config.toml
n_layer = 14
d_model = 128
n_head = 4
n_kv_head = 4
head_dim = 32
d_mlp = 512
vocab_size = 8192
activation = "swiglu"
norm = "rmsnorm"
norm_place = "pre"
norm_eps = 1e-06
positions = "learned+rope"
rope_base = 10000.0
rope_fraction = 1.0
qk_norm = false
attn_scale = 0.177
bias = "none"
tie_embeddings = false
parallel_block = true
init = "normal"
init_std_qkv = 0.0266
init_std_o = 0.0
init_std_up = 0.0266
init_std_down = 0.0
optimizer = "adamw"
lr = 0.00299
beta1 = 0.9
beta2 = 0.95
weight_decay = 0.074
lr_head = 0.00794
grad_clip = 2.0
warmup_steps = 448
schedule = "wsd"
decay_fraction = 0.789
decay_shape = "pow"
final_lr_fraction = 0.1
batch_tokens = [32768, 65536, 98304]
seq_len = 512
doc_mask = false
train_tokens = 255600000
steps = 4259
dataset = "wikipedia_en"
Each number is 500 + 40 x the weight over its row's rms, rounded and kept within 0 to 999. Layers, rows and columns count from 0. Numbers have three digits each. The size before them is the row's rms in percent of the matrix's.

# up: layer 10 MLP up, 512x128, rms 0.134, rows 136-170, columns 0-127
# down: layer 10 MLP down (transposed), 512x128, rms 0.132, rows 136-170, columns 0-127
# gate: layer 10 MLP gate, 512x128, rms 0.146, rows 137-171, columns 0-127
up136 093:446472499506496529480518517543467470591456462536509506498542503452488534454578522526512500442555527469499468501529561486545428492474542559436481482508434543518475474572469547482503548545410485472435480468524490477408491461478533556562512507516574453507574486475563492466550495544546480517468443506558465558521534533480569520557487556446461476525510476416506512488451499438490462498433
down136 094:541502522493451467549462515396541579437552470554468486571531516518425519515535517546504495507534563483494481456467506500558564452502498498553472550503538465480532501535492436535515474531455471512496476541457510578467450525506447581489547533477484470528433503530472469457476500508487573422552503469575476488451534599472486514491509490534531470511529535542448478443510587456570449538482
gate137 096:501415505536567530524532512478496492519489469482539510470494473484492431448491533487406521490516467527506492467512464430417482490501429529476489438493470493520501509443478497467481620451557475480499496475494492532532458531471454474530487563399520535536533530450490454437541609589503469476538419548499489473561535476496477482549526501466523435508450418493518474488454513453512476451432
up137 100:530513503480496529512543486553427479481508531513535470499586473574549506509532450567517537473497505574504436500522528518567500539492528481472551457508482458597518513522565475530453517523530526428513453454539492465466572491511473410552445506468514522539518488419490417518515534546468481545489497447501480419505565440510399483512518526491541458469530439528449536503483526549578478556471
down137 101:475530495521530538525561444443579506506464497456434518499496494495435495372536426482549548510485541493528448535441573529484597449498508512548516522513490501486541477520494505460477496469425443491483533459554427506514529522524554492448489476528520450488494493387527468553519470418514496508488440506517497485516527513467534450527500461462498483519534424501432487530414485410528534507540
gate138 105:583524562416591517571504509474501561441489546494481586532493475467462511522555526518503522504485493497468542488525529459513468502513518503530545577519566542545584512474530540595461490481561480514451491479568543487527442489443515446514524507454472555511457467492455384451516490514469518509493541501536567486476482557533460514487557501496588447506496477480428497512574480483472544524522
up138 112:593509532497574405530518465529491480525562505497463562537494522511475472481573488545518510522491513505492474599526471581552515464463473516464537501508500523542495485490521547568464493529537505502490499463474480588540462525519435521518484513432526503554534544492470486516492553527472478571568419526523530524575489458514417435509493496472509464474572543542466525483507431499538497454373
down138 107:453560500493526465551565464507558427515492474514518529495470517474461437493439511445487484587500509521520475554503437456513482462541487449476481555431496464488463502471559407471504481540501493454497522512517514520429556497518532544494480543468486484479579482587491514454498488455455556517536504532503486563421511431523512442555399451489448472467534601444492511440499529539537467484450
gate139 094:536531483504496511528445563485499530514487570493473466499531562525522446510486454490468481534483534522455489555575495526544415500540461550566546451503583593536495556461498483432487464486479430454496540482499531456448477462483499477479541540536550506477528494470580402496453483499514480512408563534556503543431533500472406505484530554483511532479510473530478522552441486539524442570480
up139 088:457443524481502562469524549471545518564463503542506553506499513517555529462462515448417501453554489464418451483500471490471453556482442538497471609503515472524531517499534538472477512431563482511530489417484511439521421539533436525405529483510532564523462462511464471407411502530584485520508565503480502482511518512558469535513471509507469489452500484422533537549511466515484495545469
down139 088:514501477459518459454439510526491517468505512499456503470475482475510511530481527483563506576480463518546541490495418489502457513581524482491526474512505440514580475500486502544457518490432421567534525531493567588531462501556535465568495483545592497450555488512516553475540502472454512470502529458504556530486545522441540507497545428517435476404449451450452426591484504560549477530511
gate140 109:491514490467456466514544478454485519573528461498567489493493459523477540568455500544496411489448482501488539540501491508489580502543515512421573470423547459486420514567436564463553500475437456489483503476514483479564508480501542486511461444548535538458482470520520520496634514516493489559544518540554478522588455509597499566475538496487469462453492457457553513499513535543489499476510
up140 104:525528524496539506506624534500484485465512457539556569496553514521437537529474543500497507477522488475502558547486530488586527394566548487451457547519495501509460440487451490523553525492460515523489470479507567549512553568465511481559491480523452566560521469520499503400505476617496457534527406475523546522456491420514467502453536501528478446455487511438534477498519465481513489523514
down140 104:514537468523514461559458535505616502479486550522514464525460539465543488483513489438460552457436477463479514471529590541537506499476526557519479497556483532505502522452496489482513492506478544531569465486532389488494415534526431405447486480485468481498504527418545531578555518439498530395465564514533495524484548504519453457432485515447443523535547478556491551471509509500522485522485
gate141 095:558514512513518507497528532494568482451554535527536541462547508394520454550539481506468499482609572441451573515474499524475539544473483510481478561509561519486434468400556532535539497431422539511553502487456509513500512531476478447508443494559525524527532569531553526410506485469569516529490507487519532538455517475552546590557522473522469495484446481520539455485481541516505527463485
up141 093:536588442382449548514465554490505501457522532561512509497545580539489491497475523513571531514529563475545457452542514473533451467453544459488459452501548525537441618492526454501497482467507460519514512541542555560496500479516487441410510457539482417512464567528499500528551460571455480530482506480496531519530558511457522490507504520471451457475526506506466528531498596481478506484431
down141 093:479478525526534539398470542446497550470551508520509509503495550497534480466548535468475488530486449496513597495496550533543469488473500551482526487514478514477436478497461460536474523547481480417508451568521471498516551486494511540538483527465481462523441554533539527444517449568459568449483520469462382473414498469602529584522474495456491480484551516539486443518552530579517501423490
gate142 108:519497515476545548524508518510497493530396475472516542511511445514578495491493523534439512535521480506506529524542433583515478492436469409484512520507484554521556534485431504535507554460490494549532524445438520481538523476579525525485460454470442469521472511510485415468514506530429553467513417437532507568523525498501419551548581460510494481467615511424527510508522437500495537461512
up142 107:519460548535487452530503556492563505467552524497574399430460539497480557527469556518480464469441502484521443526483499473448546455562482543527478503505465518470502490490531484446447484561460530465531462494510522510501424514505496520589420478545570481451483498432486551536491478449580508507419484535501454417413564568527488482514545531510548554485494553501464508468510512498546470517442
down142 099:550557494480492519550537461536410554489516582543510495589441499472485490529522470498547441456453542554540443408504480492504478496506518491465497534435498528506488428506489474487455521535473541518474462480485485540515472478451459550524463484588502513467485512524561570569515522536422462533513450481493475499440590540508531543551513531646471498504510432485479490437526532477506503519525
gate143 092:449500601472456567463509507448478505481562549465555434488461486546579520503438492492441483486457545475536527520563469438469529473528490484522403447434529498523511468557469437517490449512569507464511469520502531527530503484510485448465508466544537540475540610499507473488508560522562494480527454514486583478562472480455476486478492517566497585482562581485540485466517579515498505494493
up143 097:540395538488439510514548550442493477571501473524408461502511506487571455521572544504510546519515548567559486576483460477514474454439558533418543522463501530507464490538538495506489471523503541517477484485525512482459589462482465545458550463433478508493425490482533487481480507504489509519497548463556490488533549561466524544526488412482506456453435524492490506503483462380481464510430
down143 094:473509531528475496466510457476423491506531530487464517531570487565447542518430495522511459466443495440435512502502472424518533484430477511500455478554489450496458556458539449481478533462496516541550493522490512519472427532556515529498480544589594589561585518557566482529520435473521518504484482520461527493430462449500494450483463500517516564533523456509447496516547452615485466477505
gate144 096:423511537451522578514515591477515544473524551457552584530528496483554470437584528486445507482470485453516447603527480472456518538504488532530510490526434447521458553526523497506490527575467463475548513532435481565481452513514512489530488462487481498538520567534522507470505487427487550584597488497522464549434468455531469551467553502499500506531524494520541546539521544541502547426475
up144 097:500530542492474538517600465542472496530553539468487467607501488521477476525528534490453502482474500481471518460490409501442515456522487479496501432540526481533467497434532489363488566512463531530508484511487502539521446485520545509524468459451530547417547544480571492463529505428496438473541473561601478471514509481439546478514505499502412465480499501463496530534490524496604563520464
down144 097:513488384462510513441442509434435456484447521472474530475509502496500561497514484517482439447513509561503435509516541484451510496513497549471516511559452558460546559427520503522465528377474505429486522540498505461537554532450512487460436485526541485499473476546525486522495465360510512508519480513480521561480538536530507474464465497439544471528444558483453532535412513530542484492552
gate145 116:514530568569500556471468476587551449479475508538520524516461480524568481430441480568517521529501499559463470565516550494502429454513508486502510496484490514453519533530428493495564505508485467502546441526533514468537557494495464427495482498500550527491544537463519424482411514449427461536510513476568449611465456560553471536485519577486499509553456521491515508439492546581522510452530
up145 105:478565448497474558482549476482517500468482516485508506503521473452469477516543518516538567527467514500531515478545487489422486494550463390529495486509521500427556525474493501583500467491524556526536569450501553535567467519531528495550450463608482466570538570442468478470509538438522489510505467509600529560460475525558601468536509421489519498484486506504515488479579482534507479433441
down145 106:536459533463540466493461526435510529501460470508599545549523487524498493490483477501431513479514439522460491438518551487505497454475519615503530511478493497534403479543496472457471504546491409485401432547545407461492484474497470525430521488469499510510427538581560434513528482557482519530492515522555500496508506462494497527481503495498498416457509475601497451549504491498499474592525
gate146 084:508544479486538463476549493474531559549529528487464508433404529512474505467371503485529471500461531459485519545516524463482443448494496494497546509469517434506459529470457501473460527493413442483523499594571518517440469466442483455413598528592532477519504565490567514422437542513479423535537513476514495533505530469471580507505516471523537531495546525485488511517494471473476530501534
up146 089:469473487532564526531528480527540465509495502515472506473399592524473605550538499459539472529524448547542576464499484515568566528554505443516487515510525414508487464475478470470475525532522544573450494488553427469455518472527502491441466558520501549481540434508469555530519449487496498496519487555451495496567557517511582477460436499546472504482500478492522484418536550455502575435534
down146 089:506560488477498572434521544456489459498491481499484496459484486506523473498421522483447544542506489488491528470457484504487520458518478519452454446549500487470491495465487502599454575491505491492545489509596529464547488458450544456493505541555466469494447537497509393470546437415482477475511402492454557565464481519470498558577530537592556511530522482537582491514518454578495462537501
gate147 099:465463550572452548528516504466464537502495456454533507487479448554517433503521466496430528554520497493492524530528445582521487513442551467486520500461527496526478458545414527463476454501505506531532434432512553509439473460450433518440434565473487524442526551535556485396569477527482552559485491476577527478512477509501564458559559464524446480453488500520542516554550472522482492483438
up147 103:516391466569472541518469519561489495516459563484461419495412472478522430540534546488492493525479518519523470588544448485522524537459547509413444445612443452503482503497442477480514482512517465540471507469503518491502495522538452489546555552510491530430486556503544494504536551556526476527515480491529499483466437454456446508582525468497474561467498513568514460561521534534557513517445
down147 100:504472502447481520534524532441473455553445517519550490508523498482441488489556469491499524460431510506533385448477481521475497528455516482543473468585453506470502516582490555594495479543445440498485535432429479485492518488436527546525547505570472482523491513572491480549545508489508485531544458512568447480556502485599494505569459570572423484472486457515533464510471494519527443542535
gate148 090:487421450500504515507528488495424472476477487455495550449500470463604448541473493538543406500455531487458507552549451520512454486507534560444496545467556529539452511469559521495499486501441389521505467470539535477470547435505430454488503495464501490435496509431515434469468486531531480540527487527547438556512472524556438586520520514565527537509505560502569540545445515535502503524461
up148 094:513437467566453519434457472501492434488528445470448494487504524506489475559511465526463505439477554429468449512506491462560477457507589511463482585475461522493399484495506479531473524548427531485501540475451527511545516531521498546480534477425465511481555459478484497476481526537501518532537489580480387501530485478518511540435473529490483489525529581539415533550515522513542439550406
down148 098:520487480530449456462518533492544448548503517494525548526518506461435507441538415509431578482527501472585483587460466462490551491503452446568453525511505553523528472476483478540452549511461520556480507563503497513467498561504550518524496469457480490541493464552446517474522507452479477478535425514488494489554450501408537445476520501408509466491516501540541496542602564482504437408544
gate149 112:511474468504595522552574578528461517514477499509479429465462437508579519473405570481514449516485499509544488432523450523531470509428546529502510510561483485589511514545511467469596496507441476561498517463550568474531512542475497469552478460512521531479445487519460458501514555508512495482490517442540592499495523513553501542515449566511474544527494483453565438478459500420538512479459
up149 100:508513515495449490530552456511457519518532520481551464464525519558472442478460470519616440501519547459472496515480474471465520469480536477486560442474482510477485554493562509476557504499470451540501454534490486518485396530398514447452480582495480534521368493528516509478524502544560482466491456521473518443513431418472492532387529479459513499452495445530439494511523458490500550548488
down149 104:498535495454528515528501490502550526520545434487457486542531519463463546509410460439396523481527590528546510517433538449434510532457448494493505531419516487498524463442509468469511448557532498529466487549560546477450562475498604512535541482428494507548504550601464503496450542504506522473482514531509525500496524458555477473475528503524538528534561465415458458464448483576460516502496
gate150 107:494532490557490539465515543549442459534459505442480507510473460526574440528533494564503510519521421508557486498517458427454509537581544503482538446513448415546499581486519463510499524518444527530456507452547487451539540472440484511578471486501545463454451464465509440491542529423552528404472508550480570477518443534422522520534493449538540475489445449492515495537514528531448526464489
up150 113:449442611430481502480537465528586535534538497598586529525443538535499552483571503452537539505447512485467504497497520490511517464541506540494494513457518497489500493472400441516492479466575515484528480566475465502512542436523525541550501513509467495548545499472356455469431515498466470511524507483525468515457565521544460497508504483489498614497531520497463527477481546482526464479543
down150 113:532421515510526548505494443500532505498616519521487552525490558510379537450578455441443537501464500489466462496518536483500466489450497477535514537493607514481554534524484495489478553568428484520484563483526507540467489530556439476544455522481482534579487545468542525530479481579509520603450489453564454490487486524513503527450560458474452549480545490505467502457523521476497534525535
gate151 083:471489495539605450445530551512479431518479554489492570531544484453491449464502480525509558488478515551473571496499468541550460537493557497489553466507464563454420571496570453412496535452497496461476467482452480505486469463465434460459495579435483581530504502484439468484554570483492502394526472473511424485524475467495575490538531461489519490502490472515488495518480505565496502433482
up151 092:456438536458491499435531406505562513535523500506555530445456459535472486519546409498502560507547482514499546493506464455472542522494489472454465497423537494452435500505460488531496553509541523569485418457528521457499496475510466503567533542493478566556553495464441426468534482561494490459454533497517553561517528520488479441525557499545518508469476414541556493575533549459424516556524
down151 093:504537447447432427602494455526485545520550438570477506467519521500486515508526528541521473490474460498532497461561519517460503518485479534444606565522478494562510521484534540500522496556497509562463537468474531526512435503530536498544504500486541414559525484487496546497487605465494503523530535495441476481403574545525373474459532477528488483477443527429492501487551536470541488502485
gate152 108:481503566453541551485551526552457555497492511537576524499438477543530507534547487529511450481490498519437437473536471490453520576476507445486547529430472477488457538581474461410519476510543523456442469458483487455526514471482514552431488535554524541521478484574504476438525500457565550497524563449508500444487479503446452574501494483523631513455479445504535468432475496521539514497535
up152 107:515494571531496506516538512501565585450465512535514492497433539486377534541486532511488561522516501508458496555454509422488488565486483475621487504471478531469507528504572480504422511504480474510408494506514428526460512484496474480538491574548512448544496530489483459518426496522478560603518483470425485555549486506470492430491556502512525496495518490564509491457505536586441494489534
down152 108:463408512500498509512542413497438526521425498510476564475459493534405493457513521498488501543560527475492571505574534474501585480501432560541466571492563496471474557494519503475502533487513526532500559486510511492536533503585539484530502553455458451537581464552488504549437514442523502537502492440569450551507452507524520539529512531459543503548566495492475395530555545522489516509522
gate153 079:400544452523495531441515561541549487478513521497467493510547437518501515521534517505502488491534507509458513556470484503499443511517491481575483494470506451557482487480598543539450558455464504439536469487588445511498489452481471463485517458441507453537555587489470493546426511435534480451511464492552471495453518456507436526529633536503512526515479493446516532411454467523466451566514
up153 092:518545490610483425557495510515455500458542486484510472478513455497524510475507557496429561523467489589496462589526522517491523593490483505524508483522484539517569460473497453502537452486495495563521511506519476596513461562446468483431455561433513532500500445545394526531532524500456486456507498474505466530515484528492537459499410538457549505509511476522495465499454596412454469521475
down153 089:470476471512526479384429481503487399471475470542521504469493534490499444510544494399547536513523471464451464517557482522494455460498537529510484517478481468514513532512530470496439545441455474553524525520563483437418475412517496411438501526485421519476528569481573449517524467454556487469487409551459484521525471428532532528483518505519495496576479510515502473553508451531511546461487
gate154 105:478514520556520527541479446525459549476524520544531500506554500483428450454482458505526502514514449544464512553540482525536454503470463512526500519521583579513425479537460527523519439575573502515519544460552546451534485484524494457479490499441537531514545615516504502489456519459490493480528491450461596472495580531480495496523646463479493523416512490494455429494441475497514472530549
up154 106:520455499501528510540494505507436466564527461537515506524572566425564500526480568496485428477458607545491499470506485524415473482551507441530469465436479418523487601522531573533494534534448475526538472479477540528486538503466555552541546500528530496571467437523487519495532482484477431537523514539466539469481448511449488486476469473481461457548522503537484497501528547399518519440431
down154 107:533423494517458512510449515471563569523518568526521524535520474521453429384507472525501517481499486583528508517454511510529488455502483535506459508495531568504508508458473487561512519549468473524531531463515530444553478558530551507482430541521479536536521470506493476513525555499459520578509479412487462550475572522570606482459511487582516534506508418443483443436489467531502460541574
gate155 119:509447489532532552527513466501511480464487629485500557544519519441505405546482524516440474535477479499493509480464433544506563465489486484509529487520473495516468503485524464497574402495509478497586448511441553534444500495463432463493494407606518583510535504535452481491505471457490488456490460496503499596532521531559459512549497477533484479516497430447512493529397481531455500478507
up155 113:536544580495497519527509478475504450492521467525541464573525467465550506486439522496422504529508496424486477606523429531521583473444457508510500496492429523502625462495515502446417457429467530472484547472490557457504504567427470445486542512472469485498539501477517533454524487520467425467483522436518522465498468486478516516492524509524520468481507420421535515528486431430542447481494
down155 113:497426587507542510465521575516499511526596548577490499461472520445517504505524566505565476471517463525396514549501502458522467454491513490464428482515548496429499504474550484506495503477547476462496469420533530559462539582472527524517463544515563475620478553457507525528475529535532516514471492494460548441486508486579551537512518527558538536518535455449534488461512484514583536514526
gate156 113:479461469447546482484523519549522599524472525488588525525442521490477450541529541557532502484542554409523589511509554461457446497514485505465570492472541495564474559460509492549503445492446446534457472513523552463491548491523472480438450503551472441550374505449511510443482522460529491562544565553551500532525509469503432535510543503553486551479518476507494526515506501578497528478493
up156 100:553513482487480541527469466489506516595474505475516450399476538441531460433430439566598482404447484515461478468511484497500483491442504544500507480497545510449557469513473474458527547520460579446517508491483552535445510515526497497464503447543462542517532526453467574487574498540554541489464505438556414520423512514518515472516459528489512463508516472513540510515448453468478488514400
down156 101:485448495458497446514478519468486484525532500493494463505539523463532486509490501476478545555519449472466448510442487562479455507479558545432490469523497517503524534434477512483437398572432553479421503458455493493546470419502493495365499512450471478495397530577453432453487501565539507560477512482457517479564524508450460511486543504591465564479458466481500519538527509448503511480504
gate157 091:461530455476611509497451489506464501496522473500571490486460513494483503424516538607496482466474498491476496492485488567509525516439485455520519496529459535538474611464465531399531440492466488476479422515478514497482507461566432485518539535553519477513430529475495515503491563477525440567514439565542468524448479507512435462515495526531614491560515455508495552507462483458546561552483
up157 096:489537475498544467504488512498522520502446480482595559496488458548491480580526442584530473483599523446480530477459470506596544521544454451482483557531473494563426515538516523536474540474480576486486519488505461492488516485533479527570450479525419553484495501453564558472449493496539536525495576528475501446442498483522503451481484456537491499503570561496495472462569426557472579481545
down157 099:568474485472482490473517534494476468571461504414561520506509487489583499568452471470580585571487510513492540444446520447487480482426550491495487572539470480485446490512652516531503549511495520500488544491528462529506463566510533489547555464491489477469509407498512547517541574504517454506482529497478498460526508507518514508519441463507516440544513528459520459446481428458490536594498
gate158 102:465528514449496488551521571426484468555503489419533512536519548503528536476500548523520506538530501516487562481543470490442502471478481472489484501494436455444480528535525527472427489483459437505494492552487578509500466530528557504504431554647511510429505526516549521497503485539476591493476464585485552476527461477551494548494475523566492574481502554439547454529452603504537518500519
up158 099:460439447505473546499517526541458523430435536486479554509512484470501479500520537503529464490475459480514482544487548522518476557503507502482533469512592561514550518490491538477599564503570498482505524429461540462499596473493502497513525478425512555526412439464470452535530530465541481562529481400565424459490527508455519567540546505467521470515471446448457482547456425526536545491525
down158 102:486534515518551499661505496395456496508549500495461535514492555530456529456486462548560412546537475515504516503529525499527511485477539481537482462542497495563501497523454455549483513513470502549501430478517487512494515495465461517478478526545484536506500491489537545531482473539514479506476487469548520453397539492555487524546509496698554469521522489565460470479519517545514507518527
gate159 126:438552469466495528504542522519420531530516444499517503503507485525422522469533544504522452586521544499480500511495525494490517494495522481453525440421544497477549494572453536568476512532487414469535495564522538454488515490509514522475505482503495513479516553599461456455531502420512514485550456431474506500404548557488505533460425510512497532519456497441530514514408464541399493403543
up159 116:523451569486470494527529518446507493460498484497498496463432516539589609527474559530516491587504597516512507450486559547538446486453590539442492558447543519486506451564492495483528476471504529426486522537477477565527489529536487518492470516443502423481468537527536532533453467567535484547471558558461545506471424556550457539445488494493470498487457471482487487498520446486462491486580
down159 114:484525505484469473550533468552496480462515521461426528467553561500462493530509406513490522507534503458529521484580486550505531469468473542516449435538509416441583473502426569541493451451463572516514548584455540538526499447455432545570477479483520522478534465519478503445478518476506541479494469495502444484494465600457450559509463446498466472512550570450559460522472501486467504450465
gate160 099:502524495510513546586505463490517464463513487501458572497467510390468488409443433510527527481573486502459480511535468490519493478399457509502560494495525463554427528496595565489557472483451500550503495545530512475476539518512475449478407522556506470571502537525441545507580466489484456439425453455464512498513515483508502480511510527491443457505522446549520510482513467391534486503470
up160 105:510515480496483488474535491469432525509540534542564364501586446496523485603532520502490536616466484532525535511545424506495500564498518459539538545427461506504499530467470498525438477507522496477447490468433490519480476536540575514466432469507507471527560426547545490433512490459416532548503493535533509529487513502500569468512562522489490500520497461509539439550474498574503467488454
down160 105:473459491474525517486562514453508557539544495438498459462581430532503593523515554476512524523484508473562575518504451494474473556543471493537472552552522554483494491501466543538420469518575488516519494486486514537550489516555488497500550543489494500475458477476566468399500465426525423476510528464484454527570456520532506496498452491532492560490422546429541467518433527563453408506528
gate161 096:509500490542529496564500559506429528521481490456543446484503489452474473522499442531462453578433499436463463515540514579498487572490455464447488464498445476463464561526515523542513494467496442557477432491455484503414468459453483494475421552454578539512544474509471496454567528512553545533504480481541432479450450511463516630529497554453498526465538494487532472486494440521529533544462
up161 093:490499509412543559453512469525517542543493544516552537468548461560479465461437485527502505492538409464469511527477575465540463577568482516418507461476473473561461550473535541502528516530545519503495551506552518433520556445476509487528468495516520552597505473513458565566471493491541492495446538484554456533485449513515484589454484547445610546503520458501507507514493474513474522562460
down161 095:452530497534581479455525507502548526521559425485450509533531497509653478517483541523465502454541456480513530522487487485451544502510484506529547492458517525576481478496486530471500438461477576501513549471554460535481490516499491498535524545412514534585468438513536480494435423508510452446531491550457531499475469490438540479529495532392497503474504522438502559553498476533399450519516
gate162 110:508459562561520562525446486525529494535446537502463496436495488552555444536569486520484447533466439543535515517531462561459527406550507474542458418468468481436511456475461479507446547520523473498475529444586498483528503483492565485528513491453505549420491539556531487488526456457568516436448514491513499445500540518519453540515464391505488502476423532501509481486516546563517469520582
up162 103:539526560515424512464477518533518550528513450522460553465538520508452429440528524573495485495534479541444510522501546507570492481616556538465496434506484511449494534465470485482488508456495499477467552511522509504433481523509533468433452593511464522509534531595617505460480489482497531518445573452512521455527574456479552499503436482515562468556546428526506541488506526502454492469466
down162 106:526419539525433544529515438548506477537492532476404465473454563486520382499510512535513535501523534459482473532394478502433541487487513492433517459515520509482491506494512546500513526541471472523412522426501463529514447487506472453474579487514534527505493486488489430504512519474594472520457451478514539478524404471537477458531479551580497497544530512528587492509505506448492491486604
gate163 108:463551477436471518521543490492468597527558641514472455523522510490516557531595506486569456453499405604503514514477465484495521501497475481496483490470539484473450521477415489527510482509410456477495437488473553499447507470529460491592492497499549510448496541551475498491480509518514509495507447561519508521521507497585448483520438493526492504566497500551573498459500474488446560537464
up163 103:451421580493473511477518523472551462529485492505487555508492494526555535527484523457502584482578462534495515509476483531543483515533571512529563502472481477548553517500553576544536568434427556484550396553474542461536542510456559504432484492485567520517541460523537535493490462513542567479551492532533493451505411480474473554527474570523541441509444461510506451536566473482536506487519
down163 104:442548524463444553528532498495525491470503490517479505465476512551521578495575449510458524570455579478464547497549486489494423484440451509483540502524442455432441495511488537484555399498533508529491451477519539468557492514515468463549546447441521516547496515567503532533542444540524528641468525547483440553500510543498531476534492490540478478504484448482525518492542536510602452536493
gate164 071:567491495577459479516493463534514443463467514559534502500483458527440554481535445554448498481565472490520452504504499455519524495506538509503491512541453525565541521508515524460487470426516516535479530498446512503473498547536496602551479582465540599511553442490473480487512578451498504509467402448519571396541503573504559435496487548555486426474496465492458479458502527518449507517539
up164 085:459413492550466550527488463466479508491501433456541484576427488466540418540515507462499499547454465485561553480464486534549524509492503510532519505513512456504510526527523526534552522505572513520447478470425458462392523529553524516476459580400468607460504510459502494419571481508491513491582536518428511486518501561501533513556488529433459491503507509568531506480485523441468489502508
down164 084:516527422462483481511487461483508642579553486505497512486552540419475498415479536572504524485485442497553512500537507504510498583490484432528518529552538503529476523512493430500471509536544534553476467535424454534547490547537550513478544501477515467512472541534469539446512500513461515515496527428529456459494513593567511497507490489436471488541459476462467473466502572470570452421446
gate165 102:486484522483569483580522493499467481516506520511472503443538444492497462493461505483532519523434523544486521490504534520490464550479487519452566520394542499498476512398544464408490486472492520536452483516465570529458549505586523477511447505500516502467375476481526400508582520446492422439487507538526549510517435563531517560522504543486494580500492493521581515512447495452473496528514
up165 097:468549502505501526471525493519442437519551460527545452522506481519517494517520450532496508510387470516441526450484561458500475421458504476524547518402478499468534507500548435459458446518510549575494609530472602544499525475511535555492514560495473495470485448461433499516582533528518445532516494535550523531531506485443534492486455461457484526521531528502513571483567495528609519512464
down165 102:539537494481480479582540512514523484454482476552502511514493501495493532479513518506419537496538595501536458428503445548485543392546528531554443472496474498467516481528571518473446537506400437485543549526439468510488543463483456483523517518428496452535560526513538559513451540522465459527513502516579571503506594483480541480490517468402528505427525508480550453496486509572496536547515
gate166 112:577499514424536527499569514559512481494461495538480506500484478487476415572447487527534521542511487585485537517515506524418562551499511538473465510491490465514512471489529444523464509494465491529501535547448570485473529583457486480541478482535482524541555535461434498499453511446506548502425488528523540481418434559608483475556500488493575495535469455491457499449489519534387441465475
up166 109:465607470523516441503523472465449459492532495524562466592421437499491558424511542503550510509562529507510543470482394506538426487474491455529458448514467501528473530510453403505441528473483556428512521545506550482493479494517485509465535469560476485507569529516462543398477493489482447477535496506522483526470490453504534490450582564524509556439445512444524513512495544476477499514526
down166 108:507511549510544525492447431373459513544513518475513509487502452512535502461466464567484528462512473536563520469436535503491453470478513453533522428545463602529455473507496544571522522469460438532427486471439449453530445577506528539483524508421547530495491460538488493445478517504480586493541502534529488465483523470551461498559519526567500448468565494529463542535587453474507518494532
gate167 106:540561511478449577479487523511548529507511525510578511541465486477514447538520428545482540503557505492484483423515434500424521549554568409442454528466536497412536465485514533545464528479502539524496488474500505520420493443524453482457491563500455512503527531496448531451572525424447504495512487518621555555526472485476402531502466477529551529534496490459496498482493505440511498493441
up167 099:492486504527551451523505471474509529447493499576477570425483417497489532536401535487455546523489413515580464533472472565524492558512398478445483430530483492567496472446491465429479408496524514475464422497545472513515506459547514601488457518503511500477460534540485507525539461516458513464486534442469494457487550550528490524552542524461494463544487513518544512458528451568551483498484
down167 097:539519513445502520528551418454501542490465542501436534493448496536463450515445517504457596592405486480482458487492600576484557540449454429505457486467514536508505487496582484534437436551534493515578505516444491503492453523551582531480518518477448478520461550513512506479569548525529541503491506514531513503576459529521494471504540542442490508522529481484510502546481553466523434529444
gate168 122:489470489533505480624580566467490535517420537500582497504477562420475422534457502504447506542434515514419593527506524564499491512497437499517540525523483491553487497464448483570556487435529510516461482503491619445504476497472530497532510434509519493529535488476464521503514476514525517526529513482522524525459498592567482576550512532507475460484507481417481505532457457540527496479517
up168 110:569429560609563499545544491479538518520482486456596509481476569447490432468466508473495559543453450524446534485514453446506511477479518536520614550555479410558475490488502499533489516472549528463532558485498537484523498483519460494478537493531478502446524475454489571532505549503482505527473521523445398484500573523553550458482498529539516453543562547552515512527518498484496482430479
down168 111:470504499513529506442503538565442458548451473535506494455428604510523410484484484444496533474499493518522548461531530556485547448472543487484582490499469433545497562487531447531480554515536499458463547506527543575502499426590544509496465506514516484483546473466493521483441459512502500539565499533466451471466491436441481471536503526454424455515439524550499468569433463554563559483496
gate169 104:417457594525542507509479459476496454428482495478484575500431538482526492486490537532477500483468453502434495546523535547457509479533477554523534511408516478454452491495505520540461488522481467477503461532552534516542484476561506522491412504438507459522571448541436470518510519554475574544536458538516483575488426528460496477524553493491513375493512499498474528517480472584401508535462
up169 102:584470464548489495493510511476520493513542487517484524569495483449500514520526519570480571480503464514525506507458485519554525485547450438500476469560424436522595468435492473525447544508499528448472555464526421520507528454527534511454502591588513534476418609462482548524519526462494507498522475491456536557506602479447497527483471432488517582439500509500518525438506523530478522446506
down169 100:540491429483529410601570459478480518555511520437493454461620578467463500518505524456441521463495519477469507452495482504475525527499553510515462509481501483498542482505485523518511540574467501460431485451489500540425468503491503570510521497527495542514479563533519483452529470446518560474486580542448464444518489516506448508494474525620500561483536484473491476493392469477552454455484
gate170 101:460466546496548531506526510493505509506499533465562579501446527536531490505478452485501493478470449483491477533521515524472540491609534501449456470532481447479499549552529493471508508471470465529611445568506532461475411456475500483507487553473476495473389463490532516455529513475535491511608484491504451524603490505537468499501443520561538599590545481450494492470486456414503522516523
up170 092:551459483509528424498520537510512477555522491483528581413456433564486580528464541529522539462495491499524456520493543464542500503470492553433532497490437499537489517490504496457472483501514589493578413502439520488565483464453525500472452507489523543465485549559512491460471521474552427549522498552480461496522441529502557595514455516525465477587514544483462552541506401475562524473466
down170 095:519415511490558573503522587448489504489464531492464544553458487492469501511548514494461514441501572490517482527488515504447469506447486575452466526508488480475544459494480498474490458468556461490485459554500490463506443543492508506494499476514402427577523488458529491535568478460525470484530515480443551524609472472524519473502470540346502484415535525475495484529497423489519435442509
gate171 088:478510557489555562509453515487541501477461561445473533472489485495488421481417507536475533543464472533471469573560505524454421509486491555518523526512475548514486514481543512516565454530477454528496499488486562469429517461537517470540571469523570515538407533491573486547462540485474496471537474513546544491454521557493524564517521486487601528507475526460566517538429433505422532494593